python train.py --n_kv_head=3 --head_dim=32 --qk_norm=false --init_std_o=0.0843 --lr=0.00794 --grad_clip=1.0 --final_lr_fraction=0.1 --seq_len=1024
Each number is 200 + 40 x the weight over its row's rms, rounded and kept within 0 to 999. Layers, rows and columns count from 0. The size before them is the row's rms in percent of the matrix's.

# up: layer 9 MLP up, 384x96, rms 0.0972, rows 347-378, columns 0-47
# down: layer 9 MLP down (transposed), 384x96, rms 0.097, rows 347-378, columns 0-47
up347,074,180,198,153,248,266,188,141,141,156,207,233,224,191,189,226,260,256,244,227,120,229,191,184,196,216,252,162,233,174,170,188,184,258,232,226,172,152,212,180,201,207,176,211,201,127,285,181,205
down347,080,232,188,233,207,231,210,252,159,146,264,242,190,210,195,196,170,208,213,206,121,149,201,168,223,172,158,169,228,162,298,137,185,232,181,183,214,111,189,112,175,156,145,243,170,165,227,209,195
up348,105,164,180,143,179,97,200,174,238,186,178,240,195,206,151,146,173,228,137,127,181,231,170,190,207,221,181,192,196,202,219,293,179,178,200,156,146,298,164,138,252,250,180,191,207,199,153,180,144
down348,108,189,138,220,192,208,196,210,231,241,170,178,227,232,237,247,229,200,310,170,240,240,213,285,212,88,171,118,213,165,219,128,138,217,182,172,205,142,133,208,146,196,191,211,133,204,232,196,187
up349,105,206,224,295,242,263,239,187,212,240,222,232,159,217,250,245,196,242,223,220,235,263,229,244,198,197,236,261,195,199,248,232,238,278,212,216,255,176,233,181,212,263,208,153,223,250,199,231,230
down349,064,282,155,216,174,196,182,273,180,206,166,183,160,194,286,168,213,157,183,193,197,259,238,190,195,157,172,237,223,179,208,237,154,237,193,181,212,171,141,115,168,272,87,270,253,208,179,198,145
up350,065,194,222,206,252,181,178,288,199,239,209,219,149,201,294,218,207,203,227,253,183,221,174,133,263,160,234,216,260,259,227,280,245,207,181,207,192,209,218,113,172,266,203,199,248,218,220,179,234
down350,069,237,181,181,199,209,232,225,118,206,218,199,230,188,210,191,202,165,195,223,195,202,208,239,248,215,222,229,206,199,248,236,230,205,197,182,237,162,99,231,171,236,206,242,237,201,186,111,213
up351,088,157,217,197,204,142,193,157,229,156,145,203,191,211,182,192,162,168,192,212,201,196,293,207,98,167,221,177,183,272,231,191,142,217,256,318,191,203,243,218,195,189,214,276,190,263,227,167,135
down351,085,221,239,182,217,158,299,266,195,241,286,210,148,210,169,129,267,167,189,191,149,195,166,174,232,197,146,199,177,193,158,186,194,246,178,165,229,213,108,210,183,204,132,229,209,237,92,198,189
up352,102,225,208,220,155,160,209,216,194,174,122,177,246,223,114,222,155,170,229,152,211,180,159,152,121,124,219,179,192,213,233,152,230,225,188,173,223,173,192,218,211,168,189,183,222,249,145,172,200
down352,102,272,209,232,164,224,223,223,136,184,176,133,179,227,184,193,179,150,282,190,145,251,190,236,258,160,253,242,222,232,174,189,112,179,213,215,256,168,157,137,235,215,223,205,226,212,177,192,151
up353,079,176,164,190,186,227,213,202,230,180,144,162,167,235,237,165,203,155,185,257,184,178,205,221,233,166,215,159,151,191,250,156,203,151,215,145,169,178,158,235,140,242,206,134,221,250,296,224,216
down353,062,187,159,208,150,228,190,213,172,207,114,193,174,275,153,179,270,206,196,205,181,146,136,175,207,215,245,151,159,222,218,138,196,150,260,147,155,216,190,223,169,247,236,117,190,282,236,239,249
up354,116,225,126,219,160,219,249,166,242,219,196,272,178,219,226,144,213,215,178,226,235,229,211,212,171,221,290,201,188,162,132,237,154,138,227,208,210,228,228,170,223,84,210,194,167,307,214,248,256
down354,125,219,110,178,212,224,192,277,275,152,211,207,255,227,247,248,204,190,227,283,294,188,224,227,198,142,170,208,198,162,211,233,209,171,237,210,179,167,181,131,179,152,224,202,151,279,204,248,179
up355,093,258,234,240,214,278,257,186,88,197,248,217,187,223,187,216,269,184,251,217,209,229,147,186,207,214,214,184,132,228,160,188,142,184,179,276,200,240,232,220,196,219,225,169,173,259,204,269,232
down355,080,190,195,212,172,171,240,210,208,166,193,217,175,230,133,247,218,179,240,216,284,198,165,226,158,137,223,175,183,199,193,197,244,217,254,223,219,209,163,186,207,241,178,226,222,189,222,206,233
up356,108,242,291,192,187,169,240,153,311,222,199,166,174,197,303,161,264,222,218,181,145,163,190,133,215,183,205,248,148,144,160,235,250,254,226,228,213,185,195,198,197,199,245,190,250,251,208,281,205
down356,111,144,237,168,216,230,259,220,296,104,227,177,227,164,227,226,188,200,233,175,239,174,159,227,226,165,213,279,216,249,172,212,198,239,177,264,215,213,177,198,176,193,178,213,199,204,242,180,226
up357,105,191,211,136,155,171,278,220,217,156,212,252,143,250,228,219,147,165,200,213,180,188,144,184,234,230,109,228,196,207,303,221,173,189,176,163,195,193,244,228,269,253,174,159,149,192,280,217,207
down357,121,211,137,171,127,214,218,201,245,231,247,138,180,207,198,185,254,250,139,221,205,225,171,192,235,193,177,229,77,141,207,173,183,241,234,262,203,145,234,207,179,237,142,204,192,242,230,249,241
up358,112,156,175,172,207,165,254,106,192,204,162,152,187,179,258,248,231,172,161,179,200,256,163,196,125,214,110,157,312,236,174,223,189,170,211,251,190,167,222,211,247,223,219,199,133,103,204,220,163
down358,123,231,200,212,210,283,106,243,212,243,183,184,220,154,233,218,230,170,200,170,137,291,139,252,167,214,204,214,219,137,162,200,226,186,170,215,221,217,258,182,161,156,247,148,243,166,268,232,196
up359,107,178,238,236,229,228,194,204,179,156,176,232,252,271,94,190,201,223,289,243,202,173,172,246,161,159,227,290,236,245,169,204,163,172,198,193,211,299,177,172,244,171,235,244,210,268,139,228,169
down359,107,205,149,153,211,164,238,181,217,141,181,213,174,224,179,208,211,195,177,178,161,156,220,214,251,182,188,208,133,228,161,166,171,250,242,205,234,136,156,197,241,184,194,165,231,145,187,183,241
up360,059,192,250,269,212,187,243,212,236,197,173,192,236,242,215,289,166,156,203,256,226,280,257,203,156,250,217,212,193,208,198,163,217,206,212,241,125,287,164,270,164,236,203,249,192,275,194,214,186
down360,071,228,198,206,176,210,228,200,134,202,177,220,201,274,254,208,264,183,172,200,203,183,248,207,189,194,144,235,206,194,224,262,138,284,174,215,170,166,181,204,229,198,151,273,234,210,234,77,173
up361,111,180,264,262,214,108,221,159,181,240,140,124,174,180,185,182,214,232,166,169,159,129,156,168,243,248,150,209,245,209,217,185,226,202,184,153,216,223,107,182,206,191,192,177,169,197,198,215,169
down361,115,235,235,204,221,145,166,188,108,213,183,189,222,174,237,166,169,209,189,169,257,192,214,295,212,162,232,156,177,201,177,116,210,150,158,130,213,202,151,189,217,243,175,249,246,145,167,240,207
up362,122,189,181,227,135,232,231,187,174,128,174,179,232,275,176,190,161,222,131,175,150,209,189,217,179,147,176,200,161,215,200,236,121,152,182,177,211,189,220,218,196,132,147,198,228,255,191,217,234
down362,117,205,225,226,235,159,185,214,174,240,161,217,239,253,256,173,184,202,271,233,195,238,258,268,269,138,209,187,140,196,186,180,170,279,253,188,144,117,176,253,200,147,255,196,222,237,257,185,197
up363,076,161,214,263,179,141,184,152,119,173,244,206,170,204,240,239,203,201,173,133,163,161,180,226,299,168,196,198,177,170,160,171,102,254,148,188,258,209,189,236,174,202,163,188,215,211,151,212,248
down363,090,103,148,185,253,274,232,203,151,237,226,141,168,125,155,209,161,172,178,169,184,144,180,262,162,188,221,245,227,111,252,176,195,184,98,207,153,131,201,214,196,135,183,148,195,267,178,175,157
up364,106,168,190,141,212,138,167,160,140,260,211,98,230,138,159,142,232,195,228,227,175,247,195,126,241,136,199,148,170,197,240,186,212,194,189,214,187,193,160,222,242,189,246,180,204,163,202,245,275
down364,115,205,238,174,194,142,220,186,207,118,253,163,234,181,257,253,202,157,233,160,199,182,161,214,177,208,221,188,223,236,190,238,269,184,237,241,181,249,152,253,257,264,206,224,196,218,220,158,200
up365,114,188,146,188,160,206,226,126,156,231,175,278,151,199,211,182,202,182,149,180,204,171,135,198,198,185,243,222,161,187,178,205,185,129,198,206,288,192,197,153,167,198,224,155,161,161,247,170,212
down365,112,181,215,223,236,178,196,275,215,123,176,190,208,164,171,228,163,142,207,172,265,188,228,212,246,247,250,172,122,251,260,196,228,243,171,118,231,165,201,166,176,198,209,232,181,168,170,120,325
up366,075,191,189,218,213,175,218,187,225,160,231,194,233,215,173,294,272,175,190,202,134,249,223,279,183,244,215,247,143,140,178,182,256,190,138,278,211,185,177,205,193,247,232,205,238,184,234,204,210
down366,064,259,201,230,223,199,274,285,203,157,203,192,239,197,269,241,247,157,177,222,219,278,242,255,179,226,235,261,210,218,267,268,204,194,205,238,205,187,145,137,217,258,175,224,222,192,254,147,133
up367,091,173,239,233,136,196,162,106,188,201,165,244,218,197,222,162,221,113,220,132,158,241,208,219,232,174,293,245,175,166,187,179,185,160,219,222,202,222,181,246,211,230,197,142,247,186,291,228,215
down367,093,138,209,202,158,193,166,191,266,213,250,199,298,217,202,142,138,236,135,205,95,186,169,150,221,163,148,231,185,259,142,188,251,190,215,186,262,172,258,167,217,271,208,234,188,202,266,162,189
up368,101,129,222,181,210,165,300,150,200,209,268,186,203,227,169,171,188,199,226,149,229,117,222,196,134,129,231,198,139,191,234,229,200,148,187,291,176,266,197,160,194,252,177,224,204,233,186,168,218
down368,091,161,241,165,217,145,175,229,185,144,209,177,230,208,254,188,185,271,139,188,244,233,228,225,195,302,214,282,237,229,273,158,190,117,161,162,216,207,209,158,98,190,172,207,162,179,177,197,220
up369,120,182,236,199,156,172,146,193,253,225,151,200,216,260,171,158,192,189,260,241,219,236,183,147,221,159,187,190,187,210,175,222,181,157,177,142,237,237,226,158,219,165,176,138,223,265,163,262,239
down369,127,212,239,158,202,199,212,261,147,238,218,238,162,235,234,228,231,266,173,136,182,119,199,214,252,188,228,170,234,226,187,263,244,174,291,144,158,126,193,149,209,97,172,185,218,231,168,196,227
up370,084,227,96,157,154,191,258,254,216,197,184,190,227,249,205,194,208,206,137,261,280,203,170,217,128,146,204,220,209,201,158,130,182,233,127,209,168,202,155,146,231,215,157,194,239,136,224,213,213
down370,065,245,195,222,165,197,213,203,200,260,238,260,217,264,138,180,223,210,211,210,221,181,74,195,198,207,253,147,233,212,188,140,210,214,208,214,194,233,195,159,218,201,234,151,180,251,198,217,222
up371,122,223,199,242,217,270,270,196,199,216,176,226,185,202,164,209,245,142,201,168,142,264,179,163,254,220,112,164,181,246,216,250,228,242,189,235,200,184,215,248,230,213,209,221,192,237,160,144,226
down371,118,200,229,193,202,227,190,215,257,191,248,192,189,221,112,277,234,194,218,174,192,156,208,158,174,278,256,205,216,195,313,197,293,218,229,202,257,215,188,151,162,211,264,212,174,192,170,250,99
up372,095,249,211,289,223,218,164,258,222,224,175,222,148,294,257,264,253,176,157,213,237,183,216,175,225,202,242,180,232,179,226,233,197,225,292,211,173,194,217,260,246,223,243,192,185,133,223,205,172
down372,108,221,167,200,235,220,142,202,247,225,304,177,197,165,174,176,271,169,221,222,168,202,237,121,187,181,211,203,270,154,206,179,143,173,262,220,228,242,213,215,275,290,218,186,248,266,186,166,170
up373,106,167,149,196,173,189,183,221,298,211,202,176,178,178,103,229,269,232,193,153,133,172,240,237,250,174,152,235,229,203,246,282,114,193,203,139,248,142,272,193,210,186,176,120,163,236,190,203,156
down373,103,183,230,231,162,259,144,188,251,212,216,212,149,207,213,171,161,212,149,221,196,272,195,162,230,184,216,167,122,263,175,190,215,171,199,290,151,206,209,243,175,216,218,252,147,101,140,178,201
up374,073,248,254,194,252,261,232,211,167,189,195,254,193,169,158,272,184,207,181,136,216,197,163,221,220,232,210,257,240,169,199,274,148,205,193,245,142,198,257,253,218,192,177,130,195,181,135,169,186
down374,081,180,155,241,191,146,179,176,202,234,199,165,203,289,210,134,201,198,220,230,192,157,216,155,224,139,219,135,175,237,162,150,240,143,190,132,184,119,213,144,170,168,284,225,169,210,284,235,225
up375,135,176,199,186,178,167,173,148,193,199,229,258,180,137,164,192,169,187,238,263,151,205,225,104,143,218,206,197,162,227,199,222,174,194,142,155,228,202,194,124,245,220,223,179,174,165,203,231,191
down375,132,174,183,192,253,202,148,179,191,178,174,207,258,187,261,215,167,106,195,216,178,226,169,211,175,187,145,208,282,169,154,257,176,199,176,283,187,115,239,218,235,238,196,278,206,204,178,219,237
up376,087,179,210,253,218,223,204,313,247,238,188,183,224,195,243,176,283,210,328,249,230,196,247,198,150,264,177,258,246,202,182,196,187,152,208,240,140,114,214,217,218,188,218,229,286,152,217,186,209
down376,064,181,198,279,196,203,209,233,192,288,195,207,217,221,183,195,251,243,307,245,236,166,154,174,192,258,225,207,246,201,189,154,205,149,233,221,151,133,243,216,211,228,229,190,253,249,190,226,228
up377,086,249,221,173,207,241,177,146,182,179,167,253,196,173,275,229,168,239,281,240,159,251,154,182,254,209,200,228,201,229,177,224,171,224,219,182,272,254,187,245,202,194,260,238,196,162,181,261,191
down377,088,76,223,243,221,214,215,189,242,161,140,136,190,224,148,188,240,188,173,157,256,141,275,128,109,180,211,120,208,171,231,200,214,213,217,158,151,237,189,159,256,195,204,186,207,241,224,156,193
up378,093,160,139,225,192,154,185,228,196,165,186,153,190,204,211,221,200,129,222,98,194,217,197,155,184,143,226,190,190,148,234,187,196,166,264,188,226,138,196,139,241,210,243,190,186,207,235,212,245
down378,104,218,224,105,207,263,195,240,162,228,166,160,175,227,250,138,312,152,168,206,170,194,213,178,160,163,189,207,190,216,230,198,129,178,218,192,230,190,229,167,141,308,211,199,202,195,221,249,209